Each number is 128 + 24 x the weight over its row's rms, rounded and kept within 0 to 255. Layers, rows and columns count from 0. Numbers have three digits each. The size before them is the row's rms in percent of the matrix's.

# q: layer 7 attention query, 160x160, rms 0.0461, rows 150-159, columns 80-159
# k: layer 7 attention key, 160x160, rms 0.0465, rows 150-159, columns 80-159
# v: layer 7 attention value, 160x160, rms 0.0463, rows 128-155, columns 80-159
# o: layer 7 attention output (transposed), 160x160, rms 0.0578, rows 128-155, columns 80-159
q150 146:140138103162123149104095102140107105153116085157109113122149130139122143164111134110121141101165085137117146166145119095132133088118144146174093079170127143150101126138133165104109127137140119075148088119149121091123158104138146159110120146
k150 125:145155114127119128133096104144104060089096125138138120139200129109094110100164094135110139161159141144120137150135126112120091089102129133124160134168103145153108156094118096117099118147126109121173096117104078078130128139133146130116134145
q151 152:112135142109118145104158126140151176110146159136189121112148079122121114159109163094107146114118145113149184157171139125160140087172145127110090097126077147137126129108125151137110104109162123118105124129120169147116102132085135105122116164
k151 125:114132102170130171145125131152104126108124085155166103132153104115128111177129151107071138103116106104156101119127128109163106106125139103123139072110092152095113154121090152130159124181080111116148128144117140117119104131113138134132110106
q152 154:092123168095168147109128149127115096080137130123118162127149109124132140125096171158089149101151168084106125088167173137120192124144150171134167144154162138120134133151119106087106118141140111133170123116149109083147117134115143115086124169
k152 148:154109161100165085166172111129095119125089086162077081137149146100176111126118133126117085129129100091117139086154126148136150145129118159114124131133132139089119137164163091136154118120148123132135095171142148127116104100138131131132117095
q153 135:108134083176156144178092118101119118162177102075152133116166162090105115136156140107145115100098152137132140116176121149160139093149149125109111141125123119091094153127151104136095116102094115143105140093129156082141075113127144121110118143
k153 132:097144099104124099158156111156105100166151132133102125084088121157129108130122125112093130106142141143136106120112089095140132125140156075095124121167095133093109096082090147111097105189159131140141137133151151101116141089103137118092152116
q154 152:146112128140178103110147157137147118150148161150116130139125155128148144093163110127145137144146113124153075113108177121142149143146100132129112144157141097144070137145114159121106119105138168160166169125120097122136160159089142129120111115
k154 139:120133142165144143150142133092142127108152144130096104127138155084130147068158095110128152142084149096141129121109112125173145161093140132138139081140114160148077131128145142155095079079145131116161162106115130138125138101104128097147096102
q155 154:119141167183187098118122150092122107127163120131060078142108110128156105138072168159136120129135121131180138131147089142153095129159129114135119121111167106131130121113125122113128103134125123131142157135086123104134141111112139121097132125
k155 146:113125103121171181125123144122107122145128139114130130159155141127155147144127184179133110115154122135092128111177114130160124141113114087119109133131116123145141127164097110097125140097096115159152173094136139109089101121079146102135109102
q156 150:132112096136173104113104118072099118106141125121104139133133177146112143129132123067143108129136156130112110137132098131149145125135137118100144109115111097108117133124150115171126150156091140136117116102141092121095139097163184140092145118
k156 143:170080076154134070133122099097162093163133126091110135142097167134093134136175100103110135147130103157130122128135085172182150144148100103135149125132138130133113151078214116112099155139123112109140121113123154102121151116114129142062105144
q157 163:121131145153143096104112110123122138141142106118092137144131083189136151134108109148096144097099082111102145118143121092132138108130098116120131164120148138172113083117127130125118084081121138141079169127121128172174130146130119114111134078
k157 137:106142112158139122121136062135143104144116105090109097108104126150155122119093125141134096068106116126080109127145085096151182119152118119158146122105117162198131108153132143144153124112186147111125121115108132165132168152090155114148111092
q158 149:141153154116105109140133092109164099125141124076157125167115114120093129129111113133106156139134082106133092113151128119148129159119104094077120063077096098163148154127104100154107136156080155089108126101108116128139124158111125154154132151
k158 141:103135102088093140132165094162114126158159165100117129159083127097112086140123117095138108142114129161121161158172090122139130134089130133071122119096185138121124132146127114126115127154122170111153127129132117149097127151104161163148119123
q159 158:109117151165121151176124085120115153151108065116093118072132116110167108148152124161113155139138104090127108132111134148092118145176162082166133122139130137139114144159133156123157113159119102141139100092116160135138115184154128148144143154
k159 147:109100133085147123102114162108134118125097083143118129085100114121133152123110143113113153132111140186110102120127147111149121099114177129149126157131128114114115108132127111107160144157146121123126190163112178124155137135132123157161169150
v128 105:121162126126168136134098143073106141132147137147162148150185114147131108173102147111128080151152123102123093142161154141138101104115077084143110139090136137125155171146132101120157115156118130134101094141144085133082069127090092157122132129
o128 134:139102150106098137106117166121163120122140156170128148123154092138161138165087133159120153146119124145135153083152112145096110143085143147135149087128106128144172129115116136131123097113147088123121094173132162120126153112139100101142102163
v129 114:151116144124141125158122137137107115149124108155159089075147107149145128131124166140161137094143113115109147103099109124106103085106117113094107132121091177127133125101115108128127139120132143130107132145148140113142123118116076114202107104
o129 136:102133133132122171166129102176131108125118132107147126089123131127121086112149125170135121121143162141151165133149126154122121118141152158136143126114136141098137151124104152110129117154135121118115121105111180111139110127114159154138159154
v130 111:088141099151112127140174131103082135164122163073112090123113179142152107145142142133196121114123127158172184126132088159118135145162140126127109119124108158129120096094104142109096137089133136126127098140116128138104145130126097102106117161
o130 134:125109124113163083132093157102128072105148132114123166138124169122113151106166135159149103130137136118158141162167103131170145128107099134115145114158113096095139126124109092127139161144117130143151111112102078105150108121104121128101128108
v131 118:147162120114148167171141134115146117116137148117149161129122140164099131116142101131091128180118158173098134134142071113149095120104154133122116079156091111114178161107126136138129129096118163099152124139174129125127167114126183109098125068
o131 137:147152115162147144135119125118131110133127129125115075148151137172108139162124138160169129119138103203133141118117108114140109150141124133134069118135173134124125129116124167125072141113156170141165140127118122120085137123130116102102130148
v132 101:139098146129116091106096118142096128139099176201135131131119139170106109112160140112114141109163152141106126087108138118125148134175086184155123157138116155139108116119127114103124151111148119128152128139121151108150125137139083140113107147
o132 128:172123158135116147146120128139054127110105163108144116103143147088132095129091090146149137119118138133102133118121138093138152091101107130180137149106128124108142054126128170134116149104153110135116127143177139115148093116147121139114093081
v133 097:157146132162171169132146146124171144064113135144150145135115133149131164108122169134119129147120122123110141135149105146127129157127056133112086108092088126107118099162128146162125125121148157128074151132094127104097121145106130138129124125
o133 117:156115142115131151143123122118133128114104130155128162146092148155140157096127118164127153108092080173143158109089114159115135204154134151125112132141159133130145088130124117154115117127120148126126163117089119127143118121164127108171079125
v134 097:144123100102163115146121126156118144164111107114124117139140108134124148156144134100177132146148063126143133147106145117104106123123146151142066143099130139137170140152140119088148102111113130126138182147136107126153160175147119115161135142
o134 121:103131046076137106166103132149161099112175191094132119117127090111113121139163089110118115153141144134128119132118103133103111129125168108137110095149111116061163220145145145133125070117145141153143099124163137108153135197108118114147148183
v135 102:138173112120101132140132151057181156154145121146132120113127149087139165126122136052160142170105149136146149132132132137156106143138111149102169137086115124129144110097146119107136179091122133096128125147133113126120108120120116063179117162
o135 127:136075119139131124147119114123104109148136203131056143124099136100126153163161099145151119156101111138143158115099133173106114139096135122108167150147104102144151137124103159126167132145127099135170130155137158120109121182168113129128148144
v136 100:123163108102144151152130100138122085156104091127106096086125143132163088150067091164120165131144090178088121129125111183115143118123101132161121125115127078132145147138149158107132143158160132107122149132122143167087129167115118131178147162
o136 127:108127158127126115097093104128137112152112121127093166118111143179163159145103101163127142130132126115096097112147079113077126165141116127171138157121171153125114195132149135135141095113143096138122137112178174134147124140134143106157148127
v137 101:100119091117134143122122142085134119057150128144159120137156106081120146141149106160128113129182138122137144107140123158164157100094081095131110120147151120130137136133138131110114139091117169150122127114097081147124122161113132152142124153
o137 121:124107161073103150122175118118146135128108152097139175127138144131135126113121118155162131164174124172113115099095133132133126098124060097097130118147145097099145124143145150136170065145110165098113163117102106113095164154129159125141127142
v138 111:153139110101182054095104106105098143148136135168148126146105087115062112129127106115131113141117073156130117133161150139134167119137111137104126139111131164107123120120164111093185119089138135137157094163130159105131129093151150170085101123
o138 135:135112147121152155117142108119132126117107114106098115081092095089116145153086137127098142196147139127127148123144130142153110111127164126140153093097144094134155132140125099129092109161121181154119114127138090125109135181131120133109109123
v139 103:105071138139141117165128117148155150104144090081099120084133144136136131151119114145116087142151112108088138122130147130138170128185144130113144143108115135135114160112118102136118121115116143098086095118124179119125159114102119096122128147
o139 129:119116152099179103082116084167104129084113145156174157148119118154107122093154147097094094095120145128119125106118109160118183121157097109110142167155131165101137124095143114122108144163091126139108096131160129106119111108106115161105143122
v140 108:137105127152157117136090140124141120131142128113151129175144162110115105115150131129121146063154115114117159171108103137156150115125128129120152159113134107113127157146117150123065147138151141101123140143161144107116126119052124133093164133
o140 129:113123104156113129104176132118157146100156127115155109102130159175143102088177122117146087124134141139161131119146123121131132186116094152073168103098115081142119136095133140140120103139098130141104130136101137136157178130177131133113137102
v141 103:144160121134129137122122110152160157131138166115150160113121138108140076153100121110140112122144157121137096153094084107140125093139124122168134137118121130140124111093130137209166128114175156124136098116114116132137153163106126115121120091
o141 127:157148141126101135114148101147179117099101109105135162137124102169083102122136118120155133074103103135116134137117091124094100142111057114119155132097109109157146120120136123146113153148120144136132139135089126164109155174176104149161148095
v142 109:142097148111163120090139110105134116115117125128169117162117148146136140131128148117137096108096126138091112127103098153115135134128100144139147124140101090163198116149157103135184167078108117129151126109076081165090166132134142131153113142
o142 128:163156116100203142142120138135097105150142128128080110140095075151119134126082135160104153123136108150113106127133098138084114102108148159141124116114153106169109143111093131108141126132136121120167177153088121159154126114150141133094103128
v143 106:132097172122112136093109109147099099102076166129107147127141157105124134130128125142132119078114156161082155156166152097110144139138134158160117117147156146100126114125134108126119131121118172124117114157138118170136127103114097109139136166
o143 131:126136144092126127109134135134149118131142165101162124133105161079167121111159116110134153163133107137165072127127165137103136169099093107146133128140184125114135183121107155140170137143111157135152133161165112156182159105128111136184106114
v144 109:109109119132094142166174101125176143139103104145143123107156145124131088155124123107102161161126045153136136135120166154117061106125115088137081154165144130159134117136151125133113104136153113114144120150150114133135129136126118113101159134
o144 132:164134142151088136152113107115144135106114128110122138116144193112078140123133134107095125107113142151091121136125169150110124116164140143101152149106109149103125116113137115081126167108118055150183080125121162111116138102168173148159085123
v145 100:151136145137106130127098110118149102107163102103172139141111143114096108121114155113145163086116121136102167103114133141145181095143169133099101125125174138074135089186123147091115137133130146132139112161114147172113133153146137098176108078
o145 129:134131129103120104149159119133161113120157131056149142155127166113100125140127155117132096165089131126135119110099138164121143141116133142115113154130135154068140132119136105093128130103130114110140115123163133160108111136134133092126138103
v146 113:083129121144154117105141130113104119120118142079124132123158153087138107097121047117121155151127117126109112132113102145139105106113131121152155091097126131112160140130137131156122121145118133140115077125130112133143096156148143115121149094
o146 142:127098120118103128099146149136118140104106111145123119163120138159110129084132152118112155088129125132114125149128126118133128150153132155116106134153140137125105130154124104133114148126143162118142118143140125129128141158125130095126118149
v147 098:136120147099125107160146114130114150150116125127126126075138145139115122118091117129103138136137151144109132171144093108087107115109098119090130083139156124116139135096122110116053080162128127122090150056127078151086085126104156123083101178
o147 124:128147136156115100118112125102156166126134095131174130161126126126141147153091128129172171149120088098141128143129100137127137106115101120140100106102149128126123127116106095121167106129105122103082094085128121140124156114096160128135095145
v148 104:155114116142180119128132154152123112116097134146130167156146127117104141130142120119139165143150142110123107138127107140125106099134143117132133166170155128097134135132133112091136136123064124113134131129134127110148130141129152168090172133
o148 130:138130162108152133113118137131134160130110100143145067148095099125103096159139168123153108137132134129123162176088127155168129115139139127158112076116135151127148108142164145099133163189094145113166107147151121109146172183167101125126101121
v149 112:147097078155148100078086162127125131135166162181140133113109161121122132146159146142103137089116132113121108182112104112101149110138116140119123154079117155111128155096171134099118195136137105100153126128148116140163095133135124124139149112
o149 141:126153092133141102128137133124073133104126148136126125104134132086131135147157117107131115197124107102167105128138085138126135127147122136133149109113110131130136118084155140171147141162114159110101145157148182200118140112152136122132105113
v150 107:141116090132147131149105114121157145116141123139107092098074097112120144175116138128088098141167125129121096106124094135131095120101131119186145107148129117142107125126121141189136131120103148097144105148131136152118140200133140116142112144
o150 132:152135101131166110068115081119112106158143170123153193150110143105133130168130133074092119077147111176134099134118075133106088100123128129106096124138137140120140131134133157173091131074112131119143121089118167106130107105166149107127161132
v151 107:095129153093111143139123142152137144081137132162139095113137132111139167151141107103111155104142092093102132143125102114143124162130166109083140116145140125118135138129093130106137097098178128182128098157135179110149095148131171124170105149
o151 135:108112140131126118137140104126120129099131107097126077163151102091121153153108144104084135063171101135170150159124156125146140152154122131121133130127156154136126110150125140115116130103132138129127156122123163111135136186111080108149143120
v152 115:121113104118103102147134152123127112109109177164118104106166173105111111073152174159136113168152135160159103126148146131106138147115172130112113091135116085120095131138142166131134123140124159115158119108115117132105104085168100138154104141
o152 137:137128158168136115134110125093189108105130154133118115119167123108120110114107140119118129101131085125152112163147116122131147139162098102106111093181157100127128104120158164093168099149120100153156105142154066101114098079130151122102109151
v153 110:109151110140156165118141104160098144112116102131172173111148135090101142117148112140154133125138147190105093118091114143105118125122148085122103126119082114127141061155085137151123151126105116098100121139181154154125121117123104169149139133
o153 137:090145123125102111141126102173122165163096130103145106149106120133132114127112163117137102136122128178149135160163107145139089137129126116129140150147142132141102104095064134088121123104138171116111130162113174132116145121168096152199136129
v154 103:156149133144158151117075142097122130137117075146116132104133109145087155062083091114108166112160172124140217151123138118116136129106139132102133152128134132147127074133160098122109146109114121126105137116155152137129098145136134123148150081
o154 123:120137161100144134098138144140132144124115109149143095149085140169141169088150119141135138194134126095122098126057147146127155175147163112144102161124130192131097099131094160131126111107130146137160105102174124128096142111158121133132113137
v155 108:143120134108110140137144109130106135177133137143116176101130107140152090116100170099128088084135135145127118135195092078133135147132118172097153133144096149139128094170134147128153160145128128142120150128147109114132082091142164153132153112
o155 136:132168157146115151136123122126122094124123094119125112146122123121170134129085109162133159144097116128133125099168122157131136158153143098091121109089112134162115109164115147183107139133086114113130108113152150133174088101156145108118132150